Part of a small language model's weights: width 160.
Each number is 200 + 20 x the weight over its row's rms, rounded and kept within 0 to 999. Layers, rows and columns count from 0. The size before them is the row's rms in percent of the matrix's.

# layer 3 MLP gate, 512x160, rms 0.116, rows 244-273, columns 0-79
092,179,170,161,194,203,203,186,203,188,179,176,162,217,159,179,207,207,234,184,180,205,180,204,201,209,245,180,199,192,222,200,180,209,183,173,187,233,198,209,210,189,200,148,197,213,215,217,219,178,193,210,202,203,185,228,212,198,190,203,200,226,228,210,214,196,217,180,181,215,192,216,173,214,180,170,201,197,218,230,194
099,189,218,181,186,216,230,199,218,177,197,207,185,168,202,192,182,177,196,229,197,200,201,185,189,193,199,186,218,160,179,192,214,206,236,193,178,214,203,230,221,160,177,200,186,223,175,205,205,201,193,206,164,164,174,213,188,195,205,215,193,233,228,203,224,227,251,235,182,188,211,188,235,195,200,215,200,196,218,228,154
099,222,153,213,211,187,183,199,212,214,191,217,225,220,179,181,173,211,208,192,215,239,185,179,188,201,202,192,210,182,206,190,202,229,199,193,176,198,203,194,213,201,210,198,202,191,213,186,242,176,193,234,210,210,221,164,217,214,235,218,222,178,218,222,190,179,208,225,174,195,207,222,184,162,196,220,162,180,211,218,170
094,220,238,193,197,192,210,172,211,213,200,196,191,179,207,197,175,255,188,181,205,210,170,210,191,170,221,189,197,211,177,194,225,184,201,215,204,202,205,224,231,190,222,181,195,184,192,231,228,163,227,224,192,178,248,188,213,201,171,195,218,221,189,257,189,211,206,208,209,211,206,188,192,204,186,208,254,198,224,188,172
105,215,183,200,178,199,190,190,242,194,167,220,194,217,190,213,215,220,198,175,179,191,213,187,177,227,231,227,222,204,182,211,190,208,182,206,188,186,184,187,165,223,212,188,218,180,179,182,241,205,168,209,191,182,211,234,197,210,192,197,196,183,240,184,171,166,209,195,189,199,192,208,220,217,203,200,195,200,198,210,236
101,211,199,177,155,211,228,194,198,180,214,168,211,196,197,167,179,169,225,198,222,196,183,212,203,166,188,212,190,212,190,209,203,239,232,216,202,222,203,214,241,179,214,198,156,191,201,193,215,207,208,171,205,228,193,218,169,181,208,208,178,195,198,196,197,211,195,198,209,214,193,194,189,186,178,220,241,195,203,178,208
095,186,214,237,195,220,214,244,213,204,205,203,186,219,233,183,194,174,198,198,173,210,184,186,214,187,168,187,176,217,218,181,203,200,220,223,180,201,220,175,189,181,191,216,178,207,176,162,184,201,176,205,193,246,180,185,136,190,195,201,194,218,210,163,230,183,213,180,192,218,234,220,198,193,169,213,213,153,202,186,208
100,202,180,202,201,227,188,211,201,185,197,204,200,220,220,164,196,181,148,180,179,195,189,217,223,232,185,219,196,212,228,190,195,161,234,181,201,201,231,175,210,230,179,227,178,190,211,184,182,227,193,191,220,192,198,205,231,218,214,178,249,204,196,212,203,197,205,207,160,252,188,164,212,204,213,219,201,180,189,189,209
113,194,207,230,180,203,185,226,197,208,200,212,195,216,200,197,202,180,224,187,224,206,214,235,189,199,174,203,195,197,202,207,202,199,162,201,220,187,205,197,218,215,180,162,171,161,213,190,183,241,195,184,219,200,195,209,226,181,202,185,160,199,191,240,203,201,216,168,202,214,195,231,205,186,196,250,206,227,157,217,191
100,211,216,209,184,200,185,194,187,172,180,211,197,177,234,227,185,241,208,181,174,212,201,226,175,219,211,169,199,198,230,222,203,204,196,229,191,190,231,210,171,203,231,212,219,186,197,223,215,190,166,197,222,190,217,231,208,189,195,241,169,230,218,173,242,180,225,190,217,170,191,207,190,213,155,165,204,168,218,173,211
104,215,202,208,217,158,192,163,192,253,172,238,186,198,209,210,193,189,242,207,195,237,181,181,193,180,215,255,185,188,169,204,194,218,179,198,195,191,206,209,195,171,154,169,206,226,220,229,226,248,179,199,180,195,221,191,189,235,190,209,199,213,226,208,203,227,178,211,204,176,214,188,190,190,203,201,198,185,167,206,200
090,182,202,195,178,195,201,181,199,195,168,218,179,202,168,231,227,230,221,172,206,219,190,181,174,184,226,210,227,243,193,193,226,212,204,166,220,184,194,207,170,217,212,165,171,259,184,214,233,194,185,198,216,216,207,195,185,243,207,192,221,225,192,199,192,175,217,208,205,192,200,158,172,208,178,205,198,204,195,146,203
108,213,187,179,204,178,185,222,203,231,186,185,185,152,226,229,211,214,173,197,184,219,211,221,202,190,152,213,231,201,185,223,188,184,212,174,219,200,186,203,227,183,158,214,179,183,165,205,186,204,208,200,220,207,204,221,169,218,214,221,221,185,181,203,185,224,179,219,202,236,212,199,178,181,197,198,193,190,176,223,200
101,209,212,179,211,201,186,202,217,165,196,191,226,213,204,181,210,246,217,172,212,192,173,236,216,160,195,175,215,174,217,204,241,194,196,200,195,204,177,217,203,216,188,221,160,199,214,206,194,209,206,193,204,184,157,214,247,178,186,203,230,183,196,207,201,188,185,204,236,233,194,221,225,230,207,194,202,188,194,179,202
089,206,206,184,171,236,190,201,199,187,237,213,210,191,224,211,203,209,194,187,212,228,196,194,186,209,218,199,209,141,196,197,229,213,197,246,178,199,225,201,173,195,240,200,205,191,206,205,212,213,190,214,206,191,171,231,198,207,204,205,230,173,198,204,174,185,211,211,189,193,208,182,221,189,168,197,180,227,232,194,208
100,198,201,224,217,223,233,167,207,194,189,193,216,166,211,215,191,187,189,194,200,194,207,232,167,224,224,212,189,214,217,184,216,158,171,220,177,213,198,195,172,221,209,210,202,195,207,212,209,240,205,197,156,193,183,248,178,227,180,191,195,229,181,181,192,232,199,190,188,188,233,178,189,165,171,182,187,231,178,187,188
103,224,196,210,209,181,227,169,227,201,183,209,231,191,189,217,181,202,193,202,214,229,174,197,198,244,157,166,203,154,206,179,218,172,180,184,189,203,198,180,214,203,177,199,200,222,228,195,178,216,187,178,206,174,203,201,216,190,201,163,224,203,198,198,223,186,210,183,166,227,208,176,220,253,153,221,171,202,176,216,216
098,221,218,200,198,207,237,184,195,185,214,189,211,185,233,200,182,203,171,196,218,188,221,204,213,155,211,186,208,192,199,205,170,198,217,202,154,215,213,231,207,199,208,187,238,213,200,219,219,199,217,200,174,194,213,189,176,216,206,240,168,222,183,207,216,200,173,193,181,181,200,217,233,244,212,199,206,221,217,199,211
097,204,181,213,175,203,251,227,191,186,216,201,222,200,205,192,187,155,201,177,164,230,192,192,235,221,207,229,172,167,173,165,218,194,216,200,185,206,190,230,188,214,184,199,153,209,167,192,198,219,203,189,218,230,223,183,194,160,197,175,193,161,218,202,194,203,196,189,200,190,175,224,192,183,219,196,212,217,195,199,181
112,173,215,207,212,176,192,230,226,199,179,219,215,213,210,203,207,192,203,183,220,215,196,215,219,188,187,182,216,191,193,216,242,225,206,203,203,221,194,204,229,206,146,224,198,201,181,190,204,150,178,191,200,200,175,183,175,169,172,220,229,159,207,205,199,217,185,193,169,226,174,240,182,222,182,208,230,191,196,203,188
099,206,225,180,166,183,213,229,177,198,225,221,197,192,224,143,198,182,201,183,238,183,225,176,221,190,207,222,227,197,175,196,179,182,194,182,190,210,209,210,214,207,175,193,199,199,160,213,181,181,195,208,213,186,200,180,238,194,213,230,200,180,219,177,241,246,243,198,221,194,228,213,204,191,170,222,194,201,206,224,211
096,208,233,212,211,234,214,206,204,168,183,198,193,194,177,232,205,178,198,198,182,182,242,194,202,217,192,216,207,208,187,226,222,179,151,210,199,209,212,184,206,217,215,213,204,199,194,186,203,170,207,235,185,200,195,217,225,193,195,227,178,224,220,223,207,149,200,188,259,192,219,236,214,230,239,227,171,199,185,184,220
097,220,219,215,199,201,195,186,193,189,203,222,198,192,200,205,216,194,191,183,191,217,215,247,180,246,202,220,225,211,203,223,211,236,174,157,177,200,206,218,230,189,196,192,159,210,191,202,170,218,212,264,221,186,218,184,194,217,207,219,211,176,201,217,208,208,185,191,179,153,199,172,202,186,204,188,203,202,185,207,169
098,176,222,231,185,213,181,199,230,217,196,205,211,178,199,217,234,212,189,195,150,180,203,197,174,205,196,198,173,186,206,188,217,198,192,216,175,186,185,225,185,245,184,174,197,161,212,177,189,177,188,182,173,177,217,217,212,185,181,219,160,193,194,234,165,177,199,226,230,197,200,241,160,197,217,216,198,179,217,186,200
093,218,221,193,231,201,237,191,214,206,191,221,201,199,203,193,195,219,189,188,217,205,189,225,200,186,201,177,199,200,172,175,224,202,201,207,219,183,208,204,198,200,180,237,186,195,208,208,175,196,228,194,196,216,228,220,234,213,173,206,218,233,205,234,194,178,192,210,222,191,243,214,215,225,210,214,177,190,213,172,191
102,179,233,214,223,184,230,196,188,199,189,195,202,193,171,226,200,197,177,219,201,216,229,219,214,198,199,184,192,183,199,179,204,198,191,171,182,154,184,185,194,211,233,246,202,184,204,200,196,173,196,219,220,229,207,191,213,206,207,197,213,200,233,175,160,184,220,208,199,214,202,185,162,247,180,173,174,204,197,185,235
094,199,235,214,208,195,224,193,217,223,160,203,217,199,213,186,212,227,188,186,220,216,165,172,210,198,239,200,218,220,199,235,173,237,191,215,186,178,192,228,178,221,177,196,213,226,196,215,207,190,203,189,218,205,178,190,219,166,180,204,216,217,211,193,220,179,222,216,192,202,180,235,176,184,217,204,180,197,225,214,200
105,169,226,209,212,231,195,180,230,158,192,225,188,184,189,177,208,175,200,197,243,187,189,208,219,202,203,214,215,215,190,228,221,176,235,172,176,176,193,159,200,212,190,212,172,191,224,195,189,222,229,184,182,195,162,239,172,228,208,252,204,204,193,178,163,230,214,195,183,193,221,226,232,206,187,185,201,188,238,193,203
097,210,211,193,176,219,209,200,161,192,205,195,210,231,216,189,165,202,197,182,212,206,196,199,198,179,215,216,189,209,198,247,206,202,192,200,233,186,219,193,185,167,223,205,206,193,178,215,222,199,183,196,170,188,210,224,200,224,193,202,195,211,191,185,201,211,195,169,191,207,217,221,180,155,209,160,243,215,225,175,205
102,174,215,205,185,222,196,151,236,190,217,203,190,230,205,201,229,213,207,187,190,194,198,211,201,216,225,191,181,223,216,188,203,196,200,194,180,214,231,190,204,210,245,200,174,201,185,222,228,190,227,214,203,195,180,203,246,216,208,192,204,202,180,187,217,223,188,169,238,170,196,197,186,185,192,212,241,184,208,219,221
# layer 3 MLP up, 512x160, rms 0.114, rows 244-272, columns 0-79
088,174,174,206,188,181,164,171,190,190,175,162,185,236,224,181,183,166,216,201,187,217,189,197,200,199,189,223,176,212,179,181,185,184,196,218,189,185,208,173,196,188,151,231,211,176,226,201,195,206,195,216,174,236,203,165,165,203,198,222,197,192,205,202,214,189,189,229,180,203,171,199,203,207,205,212,215,191,185,210,237
100,183,229,216,187,156,206,173,193,194,200,224,214,164,213,193,226,207,188,208,215,189,185,155,238,182,191,186,178,206,215,183,205,188,192,197,225,223,204,166,211,157,213,208,173,162,183,209,198,190,189,202,198,185,212,194,240,235,183,195,206,193,213,198,209,195,196,154,175,191,214,223,195,216,178,172,190,191,199,197,183
102,226,210,165,211,163,214,202,217,231,225,196,222,229,219,216,200,203,176,166,205,208,206,185,248,187,234,182,167,197,198,208,185,199,207,184,223,214,200,210,215,191,201,195,203,188,177,166,182,199,192,166,223,202,176,191,230,171,194,218,200,193,203,252,182,226,172,182,217,173,181,223,188,184,243,214,215,191,143,178,214
101,198,237,209,192,202,189,201,206,173,170,185,196,174,172,223,227,195,217,198,204,207,201,194,179,218,194,225,202,208,163,220,215,197,216,191,221,200,193,202,192,198,224,204,165,227,241,199,237,212,160,196,180,179,238,198,187,183,195,179,195,164,207,229,183,237,162,207,202,190,189,198,199,172,176,223,222,205,173,198,182
104,193,187,214,177,207,194,211,189,215,214,230,195,207,242,193,199,214,209,203,159,172,201,173,210,209,203,201,246,221,185,195,214,171,210,196,191,206,223,190,184,139,165,197,227,178,240,194,194,159,208,207,188,204,195,164,210,197,190,179,178,210,186,210,204,203,189,163,269,202,202,203,218,192,208,181,189,197,215,187,212
100,230,201,202,184,190,196,197,200,183,222,184,173,203,182,196,226,224,200,223,190,168,201,190,232,230,219,209,185,180,193,196,226,143,192,211,176,179,199,197,176,212,194,195,239,210,204,195,204,178,208,217,199,167,201,177,199,230,201,196,190,208,180,192,224,182,236,210,171,196,172,201,198,229,196,227,176,234,199,220,208
098,202,228,170,179,185,231,223,196,197,215,188,176,222,212,239,196,199,212,148,199,196,212,184,196,209,226,153,212,216,221,188,220,221,220,199,173,184,218,195,208,195,189,234,194,163,215,236,188,188,185,212,174,205,213,145,206,216,203,188,160,191,183,222,210,230,226,215,214,229,228,216,178,189,187,192,190,207,212,228,174
102,165,181,191,179,178,217,206,228,165,194,207,173,214,204,192,206,172,188,170,179,181,188,177,211,200,187,213,183,185,230,189,201,182,218,200,220,224,179,188,233,183,179,213,188,186,213,224,164,208,221,196,224,204,209,177,200,174,214,203,207,165,197,187,178,188,211,207,210,231,182,178,204,201,199,164,170,199,182,207,209
117,211,171,178,199,220,201,196,200,182,165,156,205,191,198,180,203,222,193,186,188,184,209,169,214,205,238,178,210,197,179,201,206,194,191,217,153,229,166,196,210,191,207,168,200,223,215,178,193,184,187,204,194,222,237,235,158,215,210,185,196,189,216,198,241,180,201,164,193,169,194,215,223,180,251,180,203,187,221,200,173
102,180,182,213,222,184,192,177,213,207,161,210,212,186,231,216,213,167,175,203,200,211,235,218,179,197,217,217,199,194,215,181,212,182,221,201,198,192,191,196,207,197,237,192,184,211,215,222,187,202,190,199,223,225,199,185,251,209,228,208,217,180,185,176,249,185,206,183,200,181,245,173,208,175,194,162,197,230,221,217,219
094,225,193,220,203,178,205,230,220,208,158,208,195,200,210,217,220,224,198,200,182,190,210,215,182,220,224,226,181,191,221,197,215,186,177,199,217,189,196,229,189,200,174,200,203,203,181,197,175,242,189,196,168,194,223,207,189,159,194,200,179,230,198,231,183,182,195,231,190,213,186,203,245,187,222,202,205,204,250,219,194
091,182,176,226,193,192,214,180,182,216,219,198,195,216,192,200,221,222,183,153,189,187,246,238,207,208,216,213,191,242,204,227,222,201,222,203,203,214,225,199,219,191,183,223,223,137,221,181,190,229,188,228,177,197,195,206,187,178,169,209,197,182,173,192,200,230,181,208,158,229,208,187,214,184,224,209,216,193,209,201,196
099,240,196,212,211,213,160,167,170,183,182,199,247,228,191,202,208,219,189,202,177,211,199,192,242,180,173,216,223,185,200,194,187,200,158,189,229,184,201,221,179,201,197,186,223,193,195,224,198,223,190,192,204,199,195,192,220,218,218,221,177,209,205,197,193,176,218,201,216,193,200,210,202,223,202,199,220,241,240,195,203
106,171,224,168,213,203,182,192,237,195,172,225,189,200,220,201,202,210,226,168,229,190,218,220,256,186,197,197,186,196,235,196,225,196,191,210,148,198,186,206,192,211,198,181,179,197,188,220,215,202,221,168,206,197,197,205,212,185,190,187,204,208,236,227,196,172,169,174,209,191,191,190,193,231,190,197,194,215,203,224,201
093,220,208,198,230,188,209,209,181,201,218,232,207,187,207,194,204,201,192,180,161,209,209,171,171,218,177,186,242,175,201,192,221,222,163,209,176,198,175,207,177,199,205,177,169,219,196,210,187,226,193,208,177,209,158,232,168,230,178,207,233,208,147,193,215,211,204,200,208,193,203,185,200,224,206,190,207,194,230,198,215
096,194,213,187,214,243,185,239,191,181,186,210,216,182,188,209,217,186,174,199,207,167,209,180,175,186,215,209,235,182,198,156,200,213,191,226,161,206,185,199,194,186,243,219,213,194,176,196,189,196,185,192,209,218,134,251,205,197,185,216,199,190,193,211,193,191,235,209,223,218,199,194,195,245,203,216,192,193,207,190,235
097,196,178,224,188,183,205,171,198,177,198,217,193,192,185,205,233,232,222,209,201,225,204,192,227,177,222,213,231,183,238,218,205,169,189,220,189,221,179,196,194,197,218,195,221,183,178,176,165,206,213,220,197,207,201,177,194,241,229,214,198,221,178,202,199,169,194,201,211,230,203,180,227,222,179,186,181,155,197,188,158
099,198,204,194,151,217,188,191,164,187,188,201,236,208,183,181,211,207,248,201,190,202,122,228,200,235,191,185,185,208,178,191,207,221,211,220,200,187,187,190,204,199,215,185,200,197,190,199,207,192,151,221,187,201,217,211,213,206,194,203,219,214,160,172,192,238,206,204,180,232,207,188,239,179,201,199,224,223,199,209,166
097,189,189,180,227,218,225,223,212,213,182,213,181,210,200,204,198,221,205,173,207,168,205,199,215,209,231,210,206,196,229,172,173,215,191,203,196,203,159,192,209,175,186,230,201,203,213,182,192,208,227,202,211,183,216,191,227,214,178,205,207,230,197,239,183,178,234,177,226,196,205,225,178,232,190,214,197,203,215,217,189
120,196,221,199,192,191,212,223,222,210,199,205,221,214,236,218,234,186,191,225,215,206,179,202,196,191,209,190,216,194,198,218,239,238,227,160,210,211,202,202,242,181,167,237,182,200,201,196,209,164,216,144,203,233,204,197,173,182,192,234,212,191,195,196,172,216,199,191,214,206,192,250,185,218,223,199,225,195,202,187,206
105,171,202,179,209,188,222,164,196,178,185,200,188,186,228,182,193,219,195,200,215,193,211,202,180,159,174,177,223,156,233,181,195,214,226,193,229,208,212,182,185,240,200,222,232,215,214,228,246,191,213,210,211,184,190,212,248,235,194,172,244,243,222,225,213,204,175,202,207,221,195,174,191,200,200,208,205,205,195,214,196
095,223,212,198,178,201,203,196,195,197,225,217,205,210,163,198,181,141,201,179,207,184,253,190,193,198,168,196,199,197,227,258,207,183,191,180,211,186,209,188,219,195,231,170,212,208,212,189,229,139,197,192,180,188,200,220,208,183,243,176,237,182,169,207,201,190,244,192,225,203,206,218,181,186,214,158,214,203,183,236,208
097,196,192,212,193,207,188,223,201,223,211,181,189,216,185,168,195,159,206,208,202,220,218,202,240,227,164,239,235,237,199,203,190,232,181,195,178,206,163,211,208,181,204,206,198,240,165,186,175,228,223,223,201,202,204,174,214,180,215,224,223,188,205,210,172,182,158,168,192,222,208,189,166,200,169,182,182,199,201,209,164
103,183,184,224,198,206,211,216,239,216,161,219,160,218,221,211,224,198,176,228,216,189,206,209,175,214,229,185,172,170,207,235,230,207,209,185,208,225,208,180,216,210,201,217,220,249,187,218,176,197,199,230,193,216,219,194,205,187,248,157,191,200,215,209,202,145,187,206,179,229,219,187,201,175,184,218,207,193,190,180,209
100,230,187,205,226,181,210,160,202,202,150,148,209,194,214,182,233,173,247,195,181,224,187,184,185,167,191,203,203,206,213,209,177,200,199,155,205,220,196,192,217,214,183,208,213,203,201,219,211,245,207,199,178,196,228,199,191,194,214,226,204,188,187,191,169,198,146,203,203,193,193,193,186,215,176,214,215,195,164,171,237
100,205,206,181,180,207,207,210,180,180,189,189,194,215,183,226,182,206,192,184,190,206,231,209,222,174,194,226,199,219,185,176,206,198,192,180,186,208,218,170,157,194,247,158,212,214,189,188,174,214,181,196,202,201,171,189,178,179,210,195,197,199,208,160,205,229,253,200,223,188,217,218,210,191,197,209,234,194,181,144,209
098,187,212,182,235,213,182,208,188,171,226,188,159,205,177,215,191,161,197,215,222,193,215,253,196,226,198,194,176,210,160,178,193,192,209,225,192,188,188,212,190,211,158,173,172,231,231,154,186,205,210,239,224,218,237,213,196,219,228,198,205,246,202,215,216,198,209,208,194,203,223,206,223,176,227,222,182,175,175,203,211
101,189,197,193,177,174,212,193,184,199,188,184,235,201,203,179,202,188,204,232,187,198,189,173,200,198,191,175,178,158,209,205,187,204,162,212,229,226,140,238,173,173,173,187,185,196,197,241,210,194,171,189,182,202,228,186,231,191,208,174,198,238,184,220,219,198,202,236,202,204,197,212,199,202,177,163,207,211,176,216,171
099,164,215,240,162,184,224,189,182,166,202,171,174,160,177,202,187,183,216,211,196,197,171,221,195,196,219,194,204,200,188,215,186,206,207,206,180,174,220,178,252,204,174,195,224,190,219,191,210,213,207,202,241,179,207,201,219,215,232,183,178,237,190,166,186,229,206,176,219,195,179,182,215,176,187,219,162,194,174,223,210
# layer 3 MLP down (transposed), 512x160, rms 0.0575, rows 244-272, columns 0-79
092,211,219,209,172,221,222,204,200,241,192,204,204,229,214,200,205,208,192,164,237,215,228,203,185,183,204,215,202,181,207,209,191,215,208,195,193,205,218,189,191,243,201,233,185,195,167,231,194,247,192,211,220,192,185,192,216,195,214,182,199,194,190,184,203,177,185,214,199,177,205,192,232,223,216,204,220,165,229,180,192
099,223,185,213,239,197,213,220,160,208,212,197,212,190,216,247,215,201,201,207,187,202,218,185,178,187,198,225,188,224,207,194,191,232,181,208,235,206,243,183,150,187,170,157,171,225,216,181,189,180,188,224,185,219,193,171,214,198,172,203,204,163,220,204,180,208,207,208,206,229,202,199,166,181,223,203,162,207,225,218,217
101,167,187,202,164,179,149,212,195,196,191,216,215,227,233,191,221,190,173,186,204,223,162,225,176,221,190,189,173,200,213,202,186,194,182,232,193,180,185,174,202,199,221,208,224,206,193,226,230,189,215,183,227,212,178,215,211,175,228,226,233,176,186,206,196,199,194,189,201,189,181,228,191,211,182,167,178,188,174,188,221
100,172,213,194,207,234,178,183,213,169,219,211,231,202,208,192,203,198,179,218,205,224,192,194,199,170,207,173,185,177,187,206,190,235,189,198,203,151,262,214,199,185,226,193,194,249,224,191,178,192,214,237,193,144,206,225,230,183,212,213,203,187,221,197,214,205,175,199,180,166,217,229,167,214,180,209,222,197,181,146,212
107,186,194,217,171,213,180,193,220,209,210,174,210,182,233,174,208,224,237,188,225,223,207,210,209,184,211,218,167,181,194,185,241,177,205,172,198,204,214,173,200,147,198,228,181,216,220,163,182,218,188,190,180,209,200,226,216,186,212,219,187,204,212,197,189,206,208,189,220,198,173,201,234,216,189,211,179,205,203,202,188
102,216,196,160,168,207,188,191,209,179,207,205,185,186,184,206,181,196,195,201,180,234,210,202,218,202,188,187,216,188,204,179,207,176,223,179,172,210,213,189,194,204,197,185,196,186,212,196,201,177,198,194,215,203,143,197,167,225,172,199,189,199,180,208,242,215,234,184,181,226,187,189,209,155,197,227,217,148,154,199,182
097,206,205,211,236,221,150,169,220,183,185,205,201,205,195,181,217,200,169,187,238,183,175,187,199,205,193,207,204,188,214,227,206,194,194,213,183,204,170,197,201,168,213,176,198,222,222,183,222,182,204,161,178,197,194,188,172,213,213,210,186,181,184,221,221,165,193,223,176,205,172,209,210,204,159,240,193,208,235,172,232
104,237,189,195,215,180,251,259,183,222,173,158,215,176,191,192,244,186,229,190,180,197,198,199,215,228,204,169,219,211,220,203,202,191,185,194,177,199,200,192,180,213,193,205,184,201,191,175,217,163,194,203,188,188,211,203,213,177,210,194,188,210,222,188,203,211,215,191,217,197,179,213,153,214,190,193,228,156,220,182,156
107,225,209,220,213,195,229,203,199,189,239,197,191,210,235,199,166,196,205,187,188,190,191,253,199,180,211,177,214,195,186,196,194,207,183,223,166,207,169,221,205,191,192,218,203,203,213,180,180,171,218,199,195,190,192,202,183,193,231,240,158,184,241,228,175,166,219,227,205,206,194,198,208,173,192,217,205,181,206,198,198
102,190,179,181,215,207,215,195,221,197,195,191,181,223,190,190,191,172,175,225,207,191,173,208,176,191,163,186,260,194,199,201,211,192,187,171,206,228,196,200,232,191,192,154,202,221,204,180,178,205,220,198,223,183,162,195,197,210,147,196,223,225,153,190,239,231,202,211,201,215,198,188,208,228,195,177,171,214,201,183,184
098,196,169,200,179,201,208,163,218,201,207,202,224,175,214,212,197,198,218,215,216,161,208,219,170,186,192,188,205,195,225,225,198,198,225,212,212,194,169,201,213,156,222,217,228,250,203,214,189,185,205,195,193,172,188,214,207,212,228,210,204,208,187,210,203,222,204,198,222,196,207,204,220,213,207,202,234,213,220,183,171
091,176,188,188,194,221,229,197,211,233,187,189,206,206,240,170,183,206,179,206,189,174,235,185,170,186,201,215,159,204,187,209,189,216,207,209,229,161,206,200,231,191,197,182,211,204,204,194,201,233,200,233,200,223,202,196,176,173,220,182,194,200,181,227,172,199,172,163,220,213,234,210,203,194,185,200,194,169,205,227,208
099,194,221,198,190,186,183,188,229,202,233,200,184,220,219,196,191,188,238,237,233,191,213,187,197,216,198,195,161,186,201,190,183,196,209,232,197,191,183,189,222,193,205,199,208,219,210,195,210,244,171,194,174,160,208,163,175,159,215,208,207,228,187,212,191,156,211,238,214,205,186,227,214,208,204,184,210,214,204,211,207
102,204,174,188,193,211,170,205,183,152,225,211,209,187,127,197,185,221,193,182,209,208,200,193,186,169,223,168,177,190,210,224,202,233,190,227,202,211,221,185,210,199,183,169,206,215,185,197,179,181,219,220,195,198,218,167,193,205,193,243,188,188,193,223,189,187,205,195,193,196,195,158,180,208,197,141,196,185,195,223,224
096,220,207,198,202,200,224,193,190,149,193,185,196,198,245,168,182,189,239,199,202,213,232,185,183,243,183,179,224,180,193,190,223,211,186,219,186,214,177,224,227,200,211,225,195,199,211,194,179,237,194,193,191,191,189,170,217,188,227,197,235,172,196,207,184,194,225,217,205,205,218,189,211,223,178,186,222,217,167,188,211
100,194,200,201,196,194,188,227,181,215,187,191,174,179,193,177,232,193,241,246,201,174,193,211,151,237,204,199,195,233,180,255,216,179,183,183,219,180,187,213,205,185,178,195,201,191,215,191,189,235,183,201,213,189,194,197,214,177,202,209,194,202,219,176,199,185,206,178,184,188,202,205,176,220,215,191,204,170,179,196,208
098,186,191,168,208,199,205,171,203,170,183,193,209,190,238,174,202,221,182,186,194,205,186,182,188,195,200,211,190,240,192,244,252,217,201,173,223,193,240,185,157,204,187,193,217,165,164,207,227,235,216,227,181,193,237,184,196,198,215,198,183,176,205,175,167,196,221,199,198,220,184,216,211,217,201,199,204,227,230,230,202
098,213,215,249,192,213,184,205,184,200,195,180,205,196,175,178,192,189,179,196,189,202,196,235,220,217,181,259,209,156,191,177,178,247,242,199,202,199,186,227,182,199,215,205,213,218,205,245,234,186,177,230,209,266,185,196,192,226,210,219,261,222,176,209,180,198,222,224,224,225,214,222,202,217,222,164,212,207,195,193,197
102,222,182,193,172,248,216,225,180,187,159,213,197,210,180,206,181,227,196,211,179,244,214,191,203,187,194,199,223,195,206,200,166,208,211,195,187,210,168,211,199,171,205,201,186,217,194,184,207,211,212,217,203,199,200,230,213,178,178,158,212,227,220,225,205,197,200,173,204,170,202,214,209,167,214,199,220,211,207,147,177
111,186,223,207,204,210,201,201,193,189,193,177,226,203,225,167,196,213,167,224,208,201,214,157,186,208,175,189,191,218,234,213,228,208,235,202,231,225,223,223,193,173,200,199,195,235,196,184,186,184,200,181,235,246,191,203,183,184,214,182,220,204,180,144,181,213,201,198,225,206,191,168,234,183,220,208,213,194,182,212,212
106,185,189,190,186,215,184,213,239,217,213,196,160,223,161,201,205,201,209,207,207,189,191,199,206,198,222,215,221,216,212,200,197,198,195,225,200,181,205,242,179,188,219,194,195,221,225,180,200,207,216,193,217,192,207,233,210,182,194,186,218,214,220,196,217,179,254,224,185,146,220,203,222,222,197,192,193,168,199,196,208
098,178,202,169,211,226,198,243,187,184,191,180,167,176,201,228,215,204,169,178,208,222,215,173,194,174,214,191,203,186,181,192,235,182,151,203,167,204,204,186,226,198,219,202,197,191,205,195,170,164,211,215,205,193,187,221,206,152,201,197,185,216,210,209,200,162,169,206,208,168,186,166,189,236,208,214,193,227,193,187,195
102,192,205,174,204,181,209,215,211,208,209,196,173,167,228,206,193,254,187,193,220,214,211,206,186,177,201,221,209,201,201,223,205,171,214,214,230,213,203,202,224,212,205,194,176,222,180,212,164,230,188,167,181,224,181,198,206,215,185,217,176,214,192,201,178,164,235,193,160,182,184,190,185,219,189,212,198,219,168,216,209
102,192,199,190,213,203,171,215,195,235,216,194,209,197,192,210,196,189,217,196,199,202,229,189,206,227,198,203,213,187,185,198,215,179,249,203,217,193,184,198,190,196,202,174,250,169,210,182,217,184,188,218,233,198,234,213,207,260,248,201,214,207,179,206,188,203,170,212,178,209,210,206,181,200,191,196,220,213,168,192,192
101,184,167,187,195,192,214,224,190,182,198,187,213,199,160,158,202,193,171,225,233,187,182,196,170,229,196,185,184,190,182,233,240,172,212,194,162,206,245,197,188,213,191,215,189,223,206,242,170,224,220,200,164,186,164,184,206,172,194,202,207,216,171,203,216,195,209,216,169,202,180,222,180,207,188,226,206,195,206,198,231
100,232,192,201,194,219,202,151,200,189,225,205,174,191,211,208,180,169,206,215,217,198,173,231,162,217,194,216,143,210,174,217,220,193,181,202,134,196,237,199,185,192,188,193,216,208,219,195,159,229,220,207,197,187,217,229,200,216,226,172,208,202,197,170,212,197,208,224,194,216,169,196,157,216,198,222,212,213,223,188,182
099,221,186,219,196,195,210,213,191,176,210,197,191,224,225,229,228,198,228,207,192,195,210,188,165,196,178,210,139,181,210,212,206,234,195,231,203,211,190,195,188,166,174,198,188,206,186,177,208,205,182,222,187,186,211,165,179,194,211,211,203,188,198,199,218,213,182,160,177,154,219,219,170,206,220,198,227,190,196,185,177
101,173,186,201,229,147,210,209,218,201,252,212,207,227,193,177,185,200,193,196,193,217,192,208,211,182,231,233,184,202,217,249,221,200,215,221,207,175,196,218,211,169,225,201,196,201,185,210,206,191,162,210,188,188,229,191,232,180,192,162,227,185,188,200,193,183,211,205,209,211,216,189,241,166,204,189,213,213,191,186,205
096,176,200,187,166,186,174,223,208,187,173,189,192,156,182,191,188,206,165,203,181,209,206,199,205,209,178,209,187,174,237,219,213,218,220,245,186,192,190,203,215,192,210,207,228,224,174,200,229,194,214,174,220,175,211,201,260,195,197,213,192,201,185,216,235,191,225,222,197,209,195,219,223,218,204,223,224,204,193,204,170